Each number is 128 + 32 x the weight over its row's rms, rounded and kept within 0 to 255. Layers, rows and columns count from 0. The size above them is the row's rms in percent of the matrix's.

# layer 14 attention key, 384x192, rms 0.118, rows 139-159, columns 64-127
size [103 108 104 107  94  99 101  99  98 101 101  99 106  94 100 103 107 115 110 111 106]
[[103 106 123 129 127 105 198 105  97 157 161 139 131 160 137  98 136 181 126  66 102 211 125 191 147 101 114 170 145 131 129 179 169 144 111 110 112 172 102 105 215 111 115  72 135 147 119 173 112 170 100  95 136 120 150 116 105 137 130 106 149 132 167 127]
 [136 137 111 195  76  98 113 128 115 169 121 177 111 130 125 141 121 166 119 122 178 104 155  92  71 143 166 132  73 163 155 124 121 170  73 168 150 139 123 161 150 132 116 108 202 178  61  91  95  94 174 161 104  95 168  81 132  79 119 142 145 124 113  70]
 [118 124  82  99 137  86 158 132 182  87 184  82 102 158  86 114 123  98 174 148 118 126 143  92 189  56 168 155 121 164 110  84 113 101 109  97 122 114  84 123 115 118  95 140 134  92 121 145 149  49 100 175  58 146 135 102 109 141 136  98 110  76  86 155]
 [141 203 157 116 128 141  72 109  80 130 115 129 130 127 111 129 145 105 127  97 145  49 151 162  88 151 174 144  77  21 170  98 173 133 101 139  88 145  56  80 151 175  84 109  97 229 161  93 167 115 148  95  78 167 167  92  99  80 102 101 169 104 119 131]
 [120 104 125 103  85 147 161  89 166 109 122 103  74 114  98 158  99 125 141 155 115 115 121 133  98 110 140 124 118 150 130 126 129  97 120 115  97 127 152 145 150 102 134 116 198  90 110 127 156  97  65 116 134 118 191 157  81 191 182 120 100 174  83 110]
 [126 162 123 151 163 159 127 148 153 120  64 113 127 110  69  58 141 111  81  75 148  80 116 105 113 126 113 126  90 165 141  99 172 175  70  79 117 176 139  94 183 231 116 116 138 114 147 189 112 141  94 114  97 165 164 154 133 157  97 138 194 156  89 141]
 [139 120 195 126  91 148 167 131 111 212 157  74 114  85 150 125 184 102 199 183  99 115 135  93  80 138 188 115  71 143 134 112 128 146 125 126 151  82  72 121 138  85 176 155 163 166 143 122 153  56 104  97 129 172 139 134  88 106 140  91 102 146 145 122]
 [141 148 165 145 123  84  99 113 111 107  52 130 110 144 101 143  82 141  59  64  91 152 111 130 136  82 104 168  99  89 154 122 116 165 116  67 118 141 142 169 139 120 148 172  96 144 165  90  86 207 148 126 174  45 166  89 127 156 101 141 172 172 176  40]
 [117 125 112 160 192 105  90 182 159 169 145 145 129 113 163  97 148 184 101  65 130 131 101 135 113 140 225 158  85  76 151 138 146 114 140 114  96 131 103 115 159 167 108 139 167  97 164 166 130  78 140 139 125 111  94 122 130  96 124 157 102  88  87 131]
 [129  95 185 100 119 172 146  99 162 107  64 144 169 147 133 161 122  29 121  88  71 110 138 138 132 157 107  64 122 133 150 125  89 105 146 134 123  86 159 125 118 122 127 105 138 102  82 148 152 109 129 184 143  83 107 135 108  72 152 185 135  97 143 118]
 [ 94 106 135 164  83  91  95 185 113 127 183  70 103 170 111 131 113  53 136 113 128 111 117 129  83 128  97 142 164  87  89 121  61 112 164 101 147  94 149 101 124 114 156 130 111 141 152 133 155 100 126 209  94 180  98 188 180 115 130 115  87 143 146 108]
 [144 137 109 124 139  43 182 157 120 163 147 174  90 130 164 122 170 107 139 116  49 180 108 136 201 153  98 136 184  95 164 128  45  95  84 151 162 108 109 140 192  69 116 125 159  57 126 130  89 145 128 123  91 112 211 127 151 115 136 151 128 131 110 147]
 [169  90 157 134 145  95 156 139 147 143 151 145 163 117 146  95 140 161 120 153 111 155 143 107 171 123 128 142  88 127  83 101 139 122 126 115  83 137 157  96 183 167 118 161 146  71 106 162 179 157 125 129 168 110 123 102  98 148 171 143 116 159  78 161]
 [116 140  79 144 138  64 141 151 162 162 131 129 119  98 143 157 153 132  69 129  90 142 136 125 175 109 130 140 155 101 129 104  88 129 109 124 123 106 182 140  97 110 100 135 113  74 143 133 126 142 136 154  85 146 165 149  96  71 137  97  89 112 133 128]
 [149 152  78 120 169 102 140 173 138 183 154 119 126 155 110 140 192  83 150 138 102 156 109 144 173 173 139 142 109 141  95 116 117 148 179 120 110 154  82 165  98 171  80 112 120  91 119 163 105 114 110 108 115 145 132 158  89 160 147  67  66 132 152  97]
 [ 82 114 109 171  64 124  82 124 146 137 174 127 114 173 198 170  96 163 100 114 153 128 100 155  39 158 104 100 131 166 139 199  91  76 115 125 138 106 133 118  67 104 122 108 115 160 213  90  82 114 119 159 150 116 131 159 113  98 132 160 133  69 156 143]
 [159 144  96 139 110 114 149 174 113  98 124  73 146  95 116 116 157 105 151 154  72 126 150 152 173 139 160 160 126 101 132  68  80 140  81 149 115 179  99  70 147 111 127 114 124  85 127  71 137 118 142 101 110 154  83 107 109  97  80 129  75 135 120 153]
 [159 163  95 115 154  96 125 141 137 114 135 178  99 144 205 144 117 173 165 156 137  99 133 145 140 132 110 149 190 179 120 168 121  88 117 160 130 111 129 134  46 117 118  79 159 100 165 109 133 147  86 132 163 100 139 123 148  72 165 157  97  89  87 115]
 [157 136 105 121 160  77 144 209 163 183 160 150 113 164 125 120 166  97 157  92 100 133  95 133 151 103 140 207 123 140  88 153  77 127 141  89 169 183 130 117 145 127 154 117 122  67 184 172 121 144 135 127 126 124 127 181 160  90 116 145  65  86 126 160]
 [154  64 117 158 135 128 121 118 105 143  98 141  88  75  71 133  99 138  79 148  61 129 159 119  80  80 121 123 113 141 151  89 130 143 111 137 100 173 192 145 160 114 105 116 191 138 142 105 130 129 108 121 162  97 175 114 156 142 117 111 183 159 100 128]
 [ 99 105 131  50 128 132 131 108 117  89 101  99 105  81 160  81  88 176 200 188 140  83 116 123 121 124 114  84 167 141 130 106 120 154 162 163 162  67 183 122 133 182  96 120 113  48 105  89 185 153 119 125 126 105 174  69 164  97 169 130 102 107 121 112]]
# layer 14 attention query, 384x192, rms 0.117, rows 140-159, columns 64-127
size [107 104 101  88 101 105 102 100 106  99  96 115  94  88  98  97 102  99 101  91]
[[129 101 134 178 139  87 113 143 140 173 139 144 142 104 179 131 113 147 156 150 149 112 130 124 116  64 162 101 131 142 116 111  64 147 124 154  92 175  89 182 149  97 142 137 146 105  81 119 129 183 136 101 117 106 181  55 111 125  63 159 133 123 157 128]
 [123 122 126 170  96 159 142 178 149  60 151 122 154 117 138 135 157 107 148 174 113  76 129 172 139 143  92  79 159 139 172 136 223 142  97 172 138 139  96 161 144 141 111  69 123 137 107  98 147 169 173 159 125 174 141 124 138 161  89 118 182 106 101 154]
 [151 148 154  79  90 162 140 153 169 170 130 110 136 175 199 108 132 140 113 114 134  87 100  84 192 154  66 173 175 120 162 110  56 105  94 116 142 128 122 128 118  86  91 139 150  91 112  63 159 142 133 164 117  73 193 152  99  97  57 112  94 126 130 141]
 [130 138 155 117 141 110 170 132  99 110 132 127  67 106 129 160 118 102 135 194 118 132 203 111 172 136 135 101 143 153 109 142 154  70 132  77 116 156 113 139 120 140 132  90 125 175 178 129 115 135 140 118  76 184 126 179 104  89 126 106 143  68 115 140]
 [117 111 108 132 128 147 179 172 160  81 167 105 129 157 161 100  78  82 131 163 129 164 146 123 154 137 169  88 185 115 117  87 129 114 102 141 126 117 101 180 142 140 106 121 100 173 137  99 126 138 119 142 105 114 153 100 151 148 142 138  81 137 113 146]
 [112  46 153 166 113  83 120 109 104 137 136 130 114  77 113 114 158 143  71 194 110 166  86 172 100 154  78 108 148 115 144 147 133 119 156 156 151 129 105 188 125 117  78  96 174 112  36  71 126 130 148 122 143 124 114 115  76  87  66 164 110 117  95 134]
 [135 158 142  93 139 166 112 163  97 161  48  89 133 156 120 133  80 138 111  76 156 169 138  96 129 144 191 193 126  65  80 145  90  74 165 135 124 105 199 116 120 120 115 199 133  84 184 169 115  84  92  91 104 157 124  91  89 112 201 163  82 177 162 105]
 [121  61 113 156  94 121 146 162  92 122 138 176 137 154 136 151 166 138 160 134 107 138  72 182 124 127 126  98 192 155 135 121  67  99 167  93 137 156  94 140 152 125  92 116  82  89 108 130  70 174 140 161 153 164 119 134 114 159  64 126 139  62 148 165]
 [165 129 130 115 145 110 146 146 167 136 138  74  92 122 158 170  82  76 203 156 112  67 139  86 105 143 127  73 143 128 159 115  59 123  91 123 112 179 108 115 136  79 137 121 145 150 172  95 119  94  70 124 108  74  99 150 139 124 137 144 171 165 130 126]
 [115  99 100  97  89 113 165  95 183 122 139 134 134  92 112 100 102 151 115 125 137 117 146 143 112 167  93 163 166 154 151 121 138 200 106 192 124 123 135 163 173  92 135 141 135 105  98  62 184 196 121 124 120 117 135 139  68 160 110 127 115 112 149 136]
 [103 153 104 131 164 160  57 114 155 125 118 102 135  99 155 115  68 106 112  84 114 102 180 117 109 112 166 110 106  88 147 144 121 184 155 148 118 176 142 112 124 126 124 174 113 145 197 115 134  78 147 149 165 114  61 170 196 112 140 115 207 140  86  89]
 [ 90  88 114 175 125 129 146 120 121 101 175  87 182 112 119 147 158 161 130 187 111 143  79 156 116 129 133  89 103 134 132 156 114  93 206 145 117 122 125 146 171 155 129  81 120 164  84 105 150 190 150  91  96 152  96  64 131 151 158 171  97  77 129 141]
 [120 146 156 138 171 140  75 143 124 167  55  99 179 160 107 183 102  81 155 123 198 115 220 136 116  93 178 143 127 105 154 159 123 158  93 150 139 153  74 153 118 130 155 150  68 130 189 113 115 103  73 159 159 166 152 190 182 111 148  92 122 118 151 145]
 [ 96 143 161 122 129 156 117 191 152  71  81 126 138 148 143 120 154 159 119 150 159 120 135 198 115 146  95 141 186 139 226 137 200 167 145 180 137  88 135 151  91 119  88  76  85 172 137  97 133 153 155 136 162 140 102 147 159  95 148 106 106  66 112 188]
 [149 150 158 141 140 130  97  95 126 145 191 160 147 152  74 146 159 140 135  79 171 162 142 116 165  86 107 176 101 140 126 160 128 102  76  80 167 133 113 123 120 118 156 113 124 107 127 150 184 144 148 141 151 148 168 126 117 132 137 138 127  85 197 100]
 [ 69 155 143 133 140 103 177 167 161 116 167 150 145  98 212  90 150 116 105 155 167 126 106 197  95 142 116 116 154 168 152 156 150 155 141 183 102 128 141 154 107 131 111 111 117 176 107 113 100 232 160 138 134 138 140 133 143 123 101  78 124  83 122 172]
 [114 140 126 150 134 147 121 121 130 130 197 145 148 115 130  83 104  80 119 164 120  65  86 128 137 162  82 126 122 146 125 162  77 164 186 104 142 145 148 139 156  85  90  76  78 163 168 180 119 155 156 118 148  67 136 115  72 128 101  74 149 152 147 162]
 [110 137 107 160 125 113 105 194 161 104 127 133 109 122 132 131 142 198  89 112 155 205  77 188 141 143 105 123 136 126 146 188 121 131 153 151 163 129 145 145 147 117 153  71 122 133  95  91 130 170 155 115 197 181 105 102  87  89 127 119 115  85  81 143]
 [100 100  73 144 133 127 149 136 122 154 171 136 116 108 177  59 135  95 132 185 107 149  86 128 118 122 131 110 127 133  78  93 118  95 186 116 112  99 145 166 143 149 133 112 115  97 139 125  81 117 179 104 142  87 144  94  87  35 159 144  94 142 118 137]
 [120 141 107 125 155 128  94 167  93 138 125 138 144 127 110  95 125 177 108 171 180  98 162  84 159 118 118 122  70 126 133 189 190 148 126 119  95 105  81 139 195 179 100 131 116 110 117 144  92  95 104  90 173 129 132 123 101 119 180  92 153 100  83 165]]
# layer 14 attention value, 384x192, rms 0.113, rows 128-159, columns 64-127
size [103 101  97  89  95  92 106  95 111  97  88  96  85 109  96  91 116 111 102  96 102  90  97 118  86  99  91  77  94  89 104  95]
[[194  76 148 139 168 141 110 174 135 135 170 208 137 139 108  90  99 137  94 157 121 171 129 166 145 125 172 141 129 177  89 177 171  58 171 121 127 143  92 139 163 137 156 126  73 139  50 123 153 158 158 131  99 147 122 159 127 113 158 173  73 120 100  89]
 [123 116 136 177 157 126  66 197  98 111 108 149 151  90 109 109 119  76 141 139 104 162 137 128 201  72 137  79 119 188 128 153 159  72 122 166 104 137 133 108 185 149  96 127  98 125 150 141 125 174 104 117 142 114  78 172 100  84 142 173  79 100  80 140]
 [189  93 112 126 154 178 169 105 142 123 161 137 123 139 119  80 154 196  86 125 169 184 168 145 169 121 154  81 162 162 127 152 139 140  95 158 137 152  67 119 102 163 166 135 110 149 140  75 126  44 108 102  59 128 149 130 116  99 128 155  97 157 121 120]
 [130  94 118 100 109  78 153 150 154 142 139 121  96  63 110 115 110  72 160 122 143 119 128 133 151 101 128 187  97 163 142  91 110 144 169 151 159 102  77 165 101 122 126  80 160  63 198 173 107  72 174 120 151  86 153 183  81 142 105 155 128 156  99 110]
 [119 121 132 125 111 135 138  92 128 136 141 156  68 129 123 141  98 206  88 109 118 181 124 109 137 150 100 188 139 119 120 123 145 107 147  77 182 112 120 163  89 110 116 104  79 156 158 188 132  99 132  77 103 177 118 157 104 144  91 124  99 121 135 112]
 [135 148  92 134  59 126 119 113 107  75 103 130 164 120 157 202  86  36  67  72 141 196 118 135 125 163 112 157 161 112 148 118 101 148 116  57 171 130 132 116 109 140 134 155 151 135 146 135 108 104 148 155 182 126 159 108  97 169  83 125 174 102 159 146]
 [160  99 167 137 150 196 107 100 172 141 120 112 139 168  89 182 161 181 131 149 103  80 100 180 138 136 121 124 148 133 108 155 143 113  99 126 117  94 193 133 100 129 175 121  72 148  86  79 151 124 139 171 109 135 157  97 143  92 150 169 127 155 119  77]
 [ 78 107 113  77 142 144 131 147 120 108  63  99  94 135 155 171 155 124 220 122 141 129  98 102 105 112 100 195 154 102 141  98 112 220  93  87 170  96 150 169 136 141  93 127 123 119 159 147 114  65 180 138 164 101 140  88 166 159  92 137 130 139 131  94]
 [ 64 161 121 132 112  90 204 108  97 127 133 123 114  98 128 155 151 186 212 106 116  61 130  49 130 198 117 135  90 150 185 103  85 105 136 160 160 143  45 158 115 129  99 146 130 117 175 175 113 147  94 110 124 132 105 121 158 114  90 117 151 117 141 173]
 [114 138 142 114 170 121  88 149 102 139  85  29 150 112 118 102 164 107 121 155 182  75 177 144 130 173 153 138 187 107 113 123 138 150 120 139 143 125 189 115 177 169 156 140 135 151  83 136 135 146 154 136 133 128 174 126 110 154 157 173 154 160  91 147]
 [ 91 158 131 162 101  86  78 153 155 146 121 110 213 101 125 111 187  59 131 112 134  94 172 120 213 137 153 124 156 125 144  94 132 122 155 157 151 121 142 143 149 151  82 103 162 164  99 188 127 125  77  33 172 160  82 209  98 160 174 165 162 152 130 146]
 [ 96 160 154 131 133 154 110 141 143 140  87 101 152 132 142 157 188  59 177 134 119  50 134 108 122 157 143 122 162 117 124  39  99 121 151 162 118 103 159 117  88 124  98 184 136 123  86 125 131 125  87 188 170 103  55 105 179 139 158 105 106 131 139 159]
 [114 186 126 135  80 168 144 187 137 124 171  93 112  89 134 136 117 111 167  59 114 127 101 130 111 108 145 168 104 104 115 141  55 124  85  62 112 124 152 123 220 131 140 128 166 127 193 146 138 139 129 160 116 151 165 137  90 138 105 100 151 117 134 113]
 [148 146 146 146 120  40  58  85 100 116 136  93 113  74 157  65 133  29 107 149 127 129 142 109  99  66 106 122  91 140 161  83 144  84 135 108 129 189 129 114 135 148 119  85 159 165 118 159 135 125  69  98 204  94 107 121 114 137 105 136 200 104 108 136]
 [133 159 156  90  68 109 132 173 136 133 167 116  70 144 158  69 123  62 126 105 131  97  94 120 185 147 117 115 113  88 123  75  74 129 163 101 137 117  94  76 139 112 112  53 154 227 167 158  87 109 105 102 156 138 129 166 118 161 146 123  80 124 154 166]
 [111 122 140 154 156 135  98 148 136 157 144 200 146  67 129  60 149  86 172 158 100 109 105 111 175 113 139 123 123 167 103 134 148  86 111 130 105 154 129 151 122 138 128 129 142 146 105 101 169 112  92 141  91 128  90 176 146 109 155 126 132 108 127  92]
 [143 148 130  80 113 170 128 114 132 137 162 130 191 128 151 189 138 163 114 115 137 150 111 159  95 178 139 136 167 102 132 166 133 202 122  99 123  87 128 107 118 127 162 160 123 114 135 105 153 139 183 181 109 183 164  95 138 138  96 141 169 151 156  94]
 [110 153 164 128 129 143 139 174 111  91 116 138 128  97 130 106 109  71 156 114 104 122 157  89 188 162 118 149  76 132 130  77 152 104 164 189 129 147 113 107 174 131 109 136 145 168 173 158 149  97 120 137 159 123 100 152 135  93 149  95 102  81 122 164]
 [171 118 163 116 160 178 127 128 158 137 146 156 178 137 116  99 153 173 133 147 136 177 124 144 166 103 134 110 154 126  87 215 136 130 103 148 114 109 126 117 144 170 132 123 110 125  46 108 162 118 125 102  86 174 131 138 122 115 143 168  96 110 120  66]
 [ 93 142 135 123 155 153  78  98 177 117 120 137 156 119 133 108 114 147 181 142 146 145 135 120 137  53 109 125 110 169 135 143 144  92 109 133 144 127  70 227  97 114  92  92 123 139 124 131 126 104 166 118 107 124 120 168 124 120  82 121 107 104 128 130]
 [162 150 119 168 114  96 119  91 110 133 119 158 107 117 172 166 143 116 120 133 143 138 183 149 109  77 141 139 162  93 117 134 149 173  80 151 133 162 140 166 148 123 149 161  89 152  47 156 105  88 133 150 152 175 152 120 149 118 126 146 175 174 143  97]
 [150 174 145 161 121 169 125 112 114 102 147 181 176 135 146 167  84 152 147 117 104  79 124 125 113 200 155 177 169 157 133 142 154 146 100  94 107 110 143 140 121 110 184 100  15 132 130  84 130  82  99 172 111 154 139 141 160 160 168 108  80 138 143 124]
 [197 141 123 132 122 126 157  83 133  95 177  77 140 183 172 136  94 117  38 112 112  89 165 130 120 172 150 115 127  73 163 146 131 149 102  61 171 107 123 169 110 101 157  91  28 175 126 164 127 146 175  73 136 119 179  98 163 144 104 103 110 148 148 160]
 [124 171 105 126 105 124 132 160  83 124 134 102 116 109 178 198 109 133  83  94 107 142 183 124 159 122 157  91 123  92  93 149  92  77 199 124 141 142 108  89 192 149 114 113 173 121 171 191  90 156  86  79 139 166 113 125 140 143 144 120 111  96 152 169]
 [101 173 129 125 127  65 128 181 119 136 153 122  94 157 121 109 147 130 134  96 107 125 118  98 180 113  72 129  81 141  85 111  97  44 244 160 163 192 107 127 154 149 101 101  52  84 177 145 111 104  91  95 106 150  93  67 129 140 126  87 163  80 117 129]
 [116 137 109 154 132 127 113 156 118 113 121 126  82 120 143  66 162 149 130 149 118 149 140 122 169  68 103 112  98 158 156 156 139  20 144  85 145 116  83  96  91 103  54 115 147 132 157 154 140 105 112  85 122 153 106 125 178 125 124 130  74 115 116 129]
 [166  92 102 160 107 160  70  99 102 140 103  76 140  98 139 193  94 139 139 139 151 157 151 119  76  56 128 140 132  98 135  79  75 147 178 131 145 165 141 101  79 113  98 158 151  71  55 133 122 133 126 106 126 151 133 107 133 125 123 138 139 142 133 117]
 [133 137 106  89 138  89 137 193 168 117 140 122 148  89 104 140 118 123 117 105 125 203  93 142 176 138 116 120 163 112 119 156  98  91 151 171 153  91 157 127 123 130 125 136 109 202  78 126 124 115 177 127 146 114  91 132  82 120 116 112  81 130 118 146]
 [107 146 132 104 140 124 141 132 124 122 195 127  79 137 121  63 133  71 133 151 101  81 129 110 126 187 153 133 148 108 135 144  68 146  89 126 140 145 117 124 198 166 136 124 155  89 147 135  82 149 166  91 178  39 124  92 126 158 152  88 132 178 107 135]
 [164  85 107 146 150 120 153 111 107 139 138 136 110 120 136 150 112  99 179 128 108 126 122  98 116  86 104 107  98 114 155 153 119 144 155 167 107 109 113 140  68 151 108 189 170 123 133 113 123 137 142 134 155 150 131 128 151 100  46  96 124  93 179 135]
 [104 125 142 120 100 130 165 132 118  86 197  91  93 162 158 139 124 166  86 115  98 115 141 108 164 172 120 130 123 100 167  61  85 153 167 149 142 152  44 108 168 136 123 118 113 114 158 145  86 166 116  86  84 147 145 115 129 133 169 112  86 130 136 180]
 [159 140 113 112 118 177 155 141 151 153 137  92 157 140 144 118 133 255 132 120 149 197 163 116 133 164 154 141 172  97 146 115 159 131 150 154 129  99 163 116  88 120 124 133 106 102 136  64 133 148 113 207  82 161 120  28 126 112  96 154  58 136 134 137]]
# layer 14 attention output (transposed), 384x192, rms 0.112, rows 128-159, columns 64-127
size [ 99  99 105 103 100  98  99 101  85 106  99 101 105 103  99  94 101 101  94 102 101  99 101 100 101 104  98 101 102 101 104  98]
[[150 160 140 114 130 105 154 132 102 108  56 138 154  99  97 161 139 137 175  76 135 102 115  92 143  51 146  93  41 142 190 152 137 149 175 117 112 110 122 195  90 171 101 110 106 117 121  92 113 167  82  92  92 150 133 110  81 158 120 162  29  71  89  96]
 [112 121 151 121 119  75 132 117 159 150 127 134 136 123  91 142 137 103 179  83 132 159 113 118  76 186 115 155 135  88 160 120  96 143  67  83 152 125 117 129 150  14 116  80  94 111  97 191 166  72 121  99  85 169 135 133 153 150 134  99 116 127 109 164]
 [142 166  81 154 112 140 156 121  82 150 113 101  94 130  72 148  78 135 142 133 139 157 164 142 163 165 165 177 104 159 151 101 120 125  41 114 100 140 176 123 125 188 121 104 136 142 137 138 115 179  78 157  85 175 188 156 124 123 102  95 107 150 132 213]
 [ 81 101 115 110 172 146 152 145 104 144 108 129 115 163  97 103  88 126 123 122  97 156 133 145 128 180 159  81  76 127 161 115 142 114  99  70 152 122 180 131 137 123 147 123  70 103 146 121 143 155 156  33 148 129  89 123 196 138 124 153 163 167 137 176]
 [223 117  90  76 173 133 125 131 188  98 148 132  96 122  90 142 183 131 177 103  82 128  63  99 149 173 127 118 132 152 119 157 180 175 109 181  93 124 139 126 182 147  99 134 132  73 101  96 124 149 160 144  70 145 184 111 107 105  70 142 162 121 153 159]
 [115 137 130 108 150 166 126 136 105 168 173 134 142  98 140 109 145 127 136 105 149  94 129 124 110 126 140 108 142 109  74 101  90  57  85 178 111 118 152 114 132  86 158 116  93 126 171 155  62 115 111  93 101 134  99 160  84 140 168 115 114 131  60 130]
 [126 110 120 138 152 164 223 134 155 149 105 149 137 120 113  50 135 119 172 118 113 131  56 148 118 143 114 136 125  72  86 112 139 178 129 145  97 181 115  77  89 164 171 135 153 111 172 135 135 135 205 119 202 187 139 170  79 151  70 132  92  93 124 215]
 [122 166  96 126  87 148 142 218 169  92 186 130 165 138 125 167  91 147 111 151 104  95 158  91 128 113 154 122 112 165 132 144 185  98 126 128  92 102 127 163  77  92 145 103 112 136 154 128 120 169 103 129 182 141 153 136 168 131 112 119  64 142 143 133]
 [179 114 194 123 165 103 216  98 120 141 106  75  70 131 167 122 154  90  80  69 191 107 111 129 115 145 126 127 151 105 154  48 160 143 127 114 102 117 159 148 125 133 147 148 169 125 111 136  73 127  88 182 194 130 121 124 122 126 104 127 138 143 164 168]
 [108 115 111 114  92  42 147 128 185 145 173 145 139 112 160 121 146  81 174  83  78 163 170 122 117 132 171 124  42 150 126 217  91 142 120 199 120 143 151  82 153 169 112 111  83 117  99 126  77  50 127 135 126 118 140 102 168 143  99 132 110  77 114 149]
 [191 135 179 118 132 164 155 132  94 122 149 136 142  96 101 151  77 131 195 148 138 156 151 170  87 107 184 114  71 166 193 133 107 138 100 179 126 131 141 157  85 115  93 129 188 104 182 117 150 110 125 156 105  78 176 121 145  67 135 130 154 120 134  76]
 [117 183 152 123  88 149 153  99  70 175 191 109 212 131  93  98 110 120 146  89 141 167 133 135 138 165 113 144 173 195 148  93 124 186 142 144 167  65  91 131 160 107 140 158  93 148 218  94 115 143 152 207 142 109 143 146  95 154 167 131 141 157 122 122]
 [160 141  95 135 113 105 130 110 103 100 105 116 133 133  57 143  90 128 137 148 158 110 151 168 137 163  82 137 159  98 141  81 140 148 158 155 150 200 120  71  84 150 107 112 102 131 113 127  84 161 156 138 161 110 145 130 135 129 122 147 110 126 111  79]
 [104 116 165 172 128  83 171 149 148 148  83 114 159  92 140  76 106 128 142 137 147 130 150 100 154 157 135 160 111 121 118 123 109 200 175  86 156 121 167  65 111  82 101 121 114 141 111 134  73 110 139 181  67  61 147 116 137 155 116  98  92 142 128 142]
 [ 82  99  78 135 130 128 130 164 101  80  40 156 153 139 178 116 177 157 126 131  89 159 147 143 135  99 160 128 103 150 144 112  95 126 168  75 114 133  78 157 123 110 160 148 125 140 100  85 132  59 163 151 125  83  86  84 141  71  89 172  83 129 191 100]
 [172  76 169  74  95 127 122  55 174 182 133 104 164 118 103 128 117 140 159 189  82 175 139 166 104 165  95 136 150 175 186  99 119 117 184 120 112 108 170 140 130  95  96 126 121  88 154 110 142  85 108 117 162  92  97 164 139 119 134 138  97 118  98 170]
 [117 100 172 187 192  77 153 109 160  89 124  72 110 208 109 117 114 133 117 170 104 146 173  98 137 124 176 159 160 135 130  94 137 146 156 219 108 115 128 134 148 120 129 136 116 148 134 137  91 133  95 181 125 124  63 139 153 124 102  84 159 105 146 107]
 [131  92  81 136 119 128 112 147 157 113 158 117 128 166 157 157 126 115 154 134  76  92 166 120 121 135 152 116 109 134  99 146  94 164 100 126 104  87  76 159  85 104  98 142 134 103 129  95 100 155 104  91 116  96 159 158 157 126 155 132  36 141 113 184]
 [ 86 152 117  93 120 166 139 125 143 123  75 126 102 137 150 136 105  83 126  39 105 118 102 119  90 105 147 117  94 116  90 147 191 154  96 161 115 170 129 132 172 100 120 108 104  97 116  94 160 167 147 161 123 152  95 128  66 150 164 148 188 140 141 126]
 [155  59 116 164 143  70 157  83 106 131 151 137  97 100  96 144  90 151 115  89 111 196 118 115  75 110 132 136 112 106 111 118 106 188 131 105 135  70  99 172 154 159 143 142 117 150  81 144 142 131 122  88  87 122 117 177 100 181 139  79 143 152 113  76]
 [145 165 110  83  95 148 116 126 144 122  90 144 203 117 131 177 142  82 128 146  57 154 110 136 162  96 143 111 124 138 183  66 105 148 132 121 108  84  93 121  79  89 138 155  84 114  81 105 154 169 110 116 134  84 173 123 104 132 152  78 180 151 105 188]
 [168  93  55 110 209  76 119 177 136  97 114 123 130 154 160 167 163 134 102 147 101 179 152 139 115 180 150 165 118 108 145 149  51 155 170 119 121 177 116 134 168 141 162 113 160 125 158 122 174 146 161 166 174 113  94  87 130 171 153 119 138 169 165 161]
 [ 80 104  88 149 162 162 113 141 196 127 151 131 127 180 174 145 111 107 120 198 116 190  91 109 155 174 130  77 104 130 127 124  94 146 157 179 116 148 137 105  84 170 124  99 127  86 158 121  96  67  82 158 119 135 126 152 144 163 217 128  69 141 117 112]
 [129 124 162 125 145  79 131  91 121 101 120 121 150 139 141 139 143 125 112 162  77 149 147 172 161 107 161 107 200 130 136 135 173 120 114  94 114 191 174 143 113 134 206 128 153 110 222 124 137 142 142 165 101 144 179 109 116 164 146 148 101  96 127 149]
 [ 78 136 136 110 206 185 123 133 183 115 101 199 138 104  99 114 119 213  93 136 134 164 133 116 150 191  95 134 135 146 142  94 152 141 135 123 136 150 113 155 138 162 123 118 120 101  84 121 129 133 117 125 122 129  89 174 174 143 163 114 193  60 133 131]
 [114 110 102 193 139 104 115 156 210 147 198 139 126 185 152  95 109  80 113 112 131 115 155 142 137 170 103  72 127 138 135 182 174  71 166 110 107 153 178 145 185 137  99 136 160 133 125  89 139 142  68 114 125 150 105 112  52 156  78 172 168 150 169 128]
 [109 152 185  72 136  43 117 157 135 121 182 155  87  98 110 129 128 106 145 116 101  94 114 125 102 155 160  28 166 117 159  64 112 123  95 122  91 134 123  85 159 158 135 132 106 141 153 172 165 131 101 147 188 150 170 151 146 110 156 146 106 122 107 132]
 [140 134 119  75  77 102 159 107 127 145 151 137 138 144 175 138 172 148 203 170 145 136 105 146  39 121 156 139  42  94  72 178 143 148 119 104 161 112 153  92  99 131 191 133 169 161 135 137 148 149  98 224 160 148 118 151 152 155 142 161 140 102 129 137]
 [ 83 118 158 130 154  53 137  61 139 183  75 147 122 183 129 146 117 116 162 138 142 115  95 149 115  92 145 176 114 100 177 130 167 110 146 146 153  85 136 139 147 151 133 184 172 156 134 171 180  75 122  95 171 179 160 119 124 155 142 153 108 124  88 124]
 [125 189 173 124 108 137 169 156 154 110 134 108 127 119 178 229 134 138 102 114 115 110 149 135 121 159 109 120 130 126 154  74  85 205  94 112 172 203 158 184 128  90 147 172 147 138 120  67 143 104 147 144 146 156 137 184 138 118 127 116  82 108 122 142]
 [144 117 124 178 120 115 163  71 148 203 158 119 138 118  98 135 150 171 137 107 132  94  97 122 132 116 166  52 113 163 128 109 164 128  89 105 115 135 168 115 148  54 157 115 127 119 166 117 160 147 127 163  95 127 126 146 147  90 176 110 157 113  90 151]
 [148 149 135 200 161  62 127 123 139 138 135 116 105  65  98  84 181 143  78 101 127  95 148 148  88 167 124 166 118 154  78 108 110 160 165 130 128  86  83 116 139 110 115 189 109 115 143 153 124 150 106 147 145 127  49 155 122 142  90 169  57 151 144 140]]